Each number is 128 + 24 x the weight over its row's rms, rounded and kept within 0 to 255. Layers, rows and columns count from 0. The size above them is the row's rms in percent of the matrix's.

# layer 4 MLP down, 128x512, rms 0.0645, rows 109-127, columns 0-127
size [ 97  96 102  96 101  93 101  95 100 100  99  96 107 107  93 101  96 100 100]
[[116 126 122 167 161 104 144 114 108 105 129  71  98  86 126  92 145 150 108 135  81 134 128 155 120  97 103 110 156  91 120 121 118 134 137 109 142  90 102 150 120 114 148 127 133 114  87 144 128  96 145 118  91 128 191 154  64 132 125 157 153 120 152 151  99 113 112 137 132 143  94 133 133  91 145 133  99 184 143 140 138 129 135 166 150  82 130  61 102 109 126 165 165  86 112 159 108 128 130 124 147 113 118  96 125 118 109  61 101 137 160 150 110 146 133 148 114 120 156 127 159 138 138 116  44 128 176 159]
 [141 124 125 114 120 106 116 144 140 148 112  93 143  93 192 106 125  92 144  34 142 147 124 119 138 116 130 173 152  92 108 134 125 167 139 164 108 125 112 128 103 133 154  89 161 150 131 105  94 101 145  83  84 105 128 110 153 137 163 138  93 143 116 132 145 154 111  80 119 139 120 112 114 156 102 116 125  94 115 104 133 123 113 119 116 110 164 117 174 145  68 107 147 135 102  80  91 120 135 109 161 109 125 128 125 132 171  86 122 132  98 145  82 130 100 102 156 117 147 154 133 117  77 123 128 105 149 127]
 [131 130 168 129 137 151 103 153 130  96 141 151 125 142 124  97  97 103 142 147 127 116 115 138 110 107 136 128  87 118 128 137 110 127 130 124  98 128  89 135 143 125 136 150  94 128 124 138 104 123 127 106 149 158 155  95 128 126 151 139  99 108 148 147 107 107 140 181 128 120  75 110 179 125 140 145 108 140 141 158 134 125  59  95 111 147 123 172 107 124 165 118 142 167 138 112 176 144 103 184 152 149 125 140 104 105 176 129 133  79  82 155 153 129 123 109 160  98  89  75 118 162 124 121 128 115 112 133]
 [136 126 123 130 158  87 128 120 134 104  91 132 149 101 134 136  91 125  96 126 129 149 139  79 136 127 131 145 111 139  94 101 124 157 144 121 145 139 142 133 149 160 106  96 115 116 118 124 119 140 162 170 110 114 120 159 119 124 132  91 112 140 179 127 106 129 127 103 137 149 129 193 112 124 102 115 128 100 124 170 122 104 126  92 131 153 142 137 129 144 100 106 120 131 110 146 118 130 172 119 142 166 130 109 103 130 136 102  89  78 122 130 120  81 143 110 131 145 152  91 139 135 129 100 112 117  76 123]
 [157 124 127 137 151 134 110 129  98 156 122 131 122 164 130 134 100 128 139 161  98 149 108 160 148 170 158 193 170 150 139 138 124 149 133 116  96 145 143 141 109  95 102 122 126 105 157 150 142 155 127 104 112 121 124 121 168 112 147 106 116 127 115 120 146 165 134 130 103 110 141 110 122 164 113 148 128 132 123 153  94 147 123  69 123  71 177 160 134 125 130 102 119 115 139 156 130 154 170 127 141 138 129 122 177 119 135  62 158  87  92 161 107  90 141 153 184 142 172 145 139 149 132 139 134 130  98 168]
 [ 91 126 120 142 112 139 122 126 146  79 110 177 123 124 155  62  88 121 123 180 121  97 139 143  99  98 167 133 128 157 167 108 134  99 139 107 185 143 133  73 101 136 139 174 123 163 123 118 135 152 108 100 164 137 129  96 105 144 105 135 172 125 156 100 112 157 124 140 161 193 140  89  97 131 101 134 126 128 150 139  91 144 120 167 120 134 127 120 119 148 132 122 122 135  94 160 138 133 111 125 108  90 135 129 129 142  87 182 123 154 113 146 121 134 133 133 111 106 136 142 162 103 112 124 119 115 127  93]
 [ 96 134 141 127 118 127 112 128 134 125 117 136 142 101 133 186 125 117 128 141 116  72 107 150 161 166 115  95 125 149  97 146  81 141  96  99 125 112  80 170 104 141 137  96 122 155 145 112 156 119 103 134 102 162 122 142 143 121  93  62 114 118 128 159 118 157 149 117 137 125 131 145 126 123 135 182 108 199 158 110  92 104 112 138 146 114 109 149 164 129 154 131 158 173 127  97 166 133 136 176 127  99 121 120 140 155 168 132 117 111 160 119 128 121 111 107 127 136 130 178 115  81 136 128 140 137 142 155]
 [133 141 140 137 123 100 137 113 122 118 100 132  98 145 142 113 156 169 118 123  97 120 165 158 171 174 113 168 156 113  59 126 144  89 147 134 122 122 140 122 148 148 148 114 125 139 172 150 134 126 129 138 149  83 120 156 135 117 137  98 125 170 140 114 106 100 162 136 135 153 129 128 177 131 136 145 120  75 145  79  86 118 165 113 164 148 153 156 145 144 123 177 125 125 140 135 121 144 155 119 151  82 121 130 165  97 124 166 142 127 119 129 155 103  95 130 126 112  57 115 114 126 109 152 148  83 131 160]
 [177  81 112  93 117 140 143 153 151 130 152 139 126 130 165 135 118 125 131 141 144 166 153 102 129 133  68 161  94 122 125 170 207 130 115 130 138 112 136 106 136 152 145 126 133 157 147 147 117 149 113  86 127 157 119 108 134 100 132 140 164 140 144 145 143 158 152 100 131 137 125 125 114 119 117 130 115 113 145 129 100 171 109 144 169 172 159 136  75 107 134 160 121  63  87 134 152 126 161 140 109 111 138 116 162 108 131 192 138 137 100 132 147 120 121 114 108  82 155 126 141 145 132 107 152 158 134 186]
 [130 141 160 111 140 111 161 129 114 130 127 107 154  79  94 145  79 154 120 145 137 134  84 114 126 106 174 165 132 102 164 103  97 143 136 107  97  91  66  82 121 140 117 118 144 102 110 131 171 131 117 126 121 173 127 144 171 140 138 148 134 128 109  88  94 162 103 109 108 132 127  98 108 145 104 111 175 122 148 113 118 153 157  96 157 112  89  95 134 156 163 115  86 131 110 111 134 133  57 128 131 109 116 138 122 130 152 112 105 101 135  91 153 118 129 119  95 129 140 135 125 178 150 142  82 159 148 136]
 [118 120 116 142 161 141 139  66 159 121 129 142 133  98 159 108 143 128  91 152 129 141 171 126 142  77 141 108 115 131 127 113 118 146  83 127 164 111 126 121 141 139 156 133  96 130 151 111 107 146 143 136 108 194 132  98 128 113 111 158 123 135 105 112 130 113 123 122 115 140 114 108 163 123 121 131 131 126 129 133 135 100 108 135 164  94 137 177 157 124 133 103 141 123  81 126 147 117 140 151 143 162 148 119  93 140 130  38 120 112 119 151 158 108  69 137 136  95 105 131 144 116  96 125 115 139 161 101]
 [ 90 141 170 139 144 146 128 148 123  93 150 144 101 145 135 143  87 104 133 155 115 160 132 142 127 122 115 117 125 144 124 165 132 108 151 110 116 121 142 120 130 151 169 157 146 100 156 162 136 104 127 128 169 128 102 109 124 127 132 153 110 150 121 119 177 155 111  90 113 133 119 116 120  98 144 156 128 118  72 110 165 133 136 109 132  69 146 129 107 145 132 145 187 123 121 132  90 123 138 148 120 118 127 127 114 128 145 154 105 137 141 135 148 106 103 124 129 129 102 152 155 142  77 157 126 141 114 130]
 [ 79 151 140 118  85 156 135 110 100 175 130 149  91  56 144 120 135 150 169 172 145 167 142 120 105 107 115 140 117 136 169 143 121 124 103 133 112 121  70 121  75 113 126 118 116  88 115 125 143 105  97 140 113 170 102 147  74 134 125 111 155 136 105 114 146 146 137 102 127 125 111  72 122 143  84 140 116 149 135 122  97 115 134  90 147 143 115 100 143 102 121 145  90 115 124  98 132 112 143 104 125 119 123 110 119 161 105  50 167 127 123 105 107  94 133  94 137 105 158 116 131 127 156 123 113 120 144 115]
 [137  93 151 105 151 112 100 181 110  87 112 112 139 134 122  98 109 115 126  90  97 144 122 157 126 123 105 112 126 101 139 117 111 149 139 118 155  91 141 126 107 143 139 142 151 132 107 111 111 160 111 143 106 125 153 146 108 136 129 106 116 125 110 105 109  95 143 134 108 137 174 117 117 143 176 102  84  84 154  99 122 140 124 146 128 144 146 137 123 134  90 120 115 156 102 147 117 156 136 139 140 163 125 154 118 122 135 162  93 114 137 112 114 106 137 135 110 156 114 130 113 111 110 150 123 133  65 140]
 [100 130  93 140 164 129 139 118 163 126 105 114 181 137  86 102 112 125 119 106 102 135 129 105 136 121 151  82  96 105 158 116 126 122 107  76 174 126 164 133 102 113  96 134 113 148 115 124 113 136 186 111 105 120 106 107 169 142 143 110 122 104 143 113 139 154 120 121 135 142  97  93 133 157 117 142 122 148 121 130 119 118 138 117 102 140 105 125 128 144 153 114 135 100 134 111 124 100  99 116 181 167  96 141 103 108  92  93 130 175 136 121 164 126 171 120 161 124 144 119 105 138 147 170 115 135 125  98]
 [168 131 116 152 152  98 125 146  98 109 145 151 136 127 128 137 152  94 161 132 163 131 100  88 130 107 150 115 103 146  95 124 169 133  99 143 162 131 175  96 129 116 120 146 151 147 107 138 143 111 149 157 155  92 144 134 147 125 177 119  80 142 124 103 148  89  95 112 124 131 122 171 154 144 151  95 192 150 109 168 114 179 137 144 133 137 134 170 156 156 159 147 119 131 131 142 158  81 153 126 116 170 134 107 125 157 176 100 143 157 107 131 111 126 155 121 127 132 137 125 139 147 131 118 142 129  64 163]
 [117 133  92 146 130 141 121 147 138 152 153 161 144 121 137 148 175 105 141 101 134 138 161  72 148  84 152 170 169 144 133 146 126 135 107 114 128 129 120 118 166  73 148 170 150 135 169 110 150  94 130 136 154 109 133  87 116 130 101 141 167 144 103 101  87 145 114 182  89 135 136 123 122 122 109 146 148 159 122 157 120  98 148 129 120 125 146 103 143 140 111 147 135  82 152 120 122 152 101 108 152 107 139 149 130 146 126 141 118 158  83 155 162 118 130 136 113 150 125 155 124 102 107 117 132 126 145 156]
 [127 139 147 161 111 147 142 116 159 170 128 103 112 120 144 119 118 148 134 104 139 133 143 169 139 143 109 156 134 145 140 145 129 116 139 144 142 110 118 178 159 120 166  74 158 126 139  93 107 179 128 110 141 122 139 141 172 137 146 143 143  66 126  93 141 126 104 110 109 137 127 113 159 124 149 137 145 134 183 117 156 167 102 141 121 114 151 136 160 160 170 136 145 158 123 120 127 157 160 144 114  76 120 113 142 184 158 147 119 125 139 142 117 120 147 143 149 138 129 131 118 161 161 104 149 137  70 119]
 [138 155 124 139 124 129 141 183 121 115 127 118 112 163 137 128 124 159 161 174 149 108 104  99 102 132 156 134 141 138 134 120 151 147 136 127 112 143 111 128 150 109 121 105 143 131 109 169 145 131 118 129 117 124 103 102  96 129 111  73 139 138 134 116  78 149  80 101 155 125 145 115  44 143 123 134 164 138 152 149 152 116 127 140 105 155  68 123 159 158 120 121 132 123 175 132 135 132 148 152 113  93 139 142 137 104 128  70 112 147 148 142 169 150 117 117 102 128 154 127 126 103 143 136 153 174 134 136]]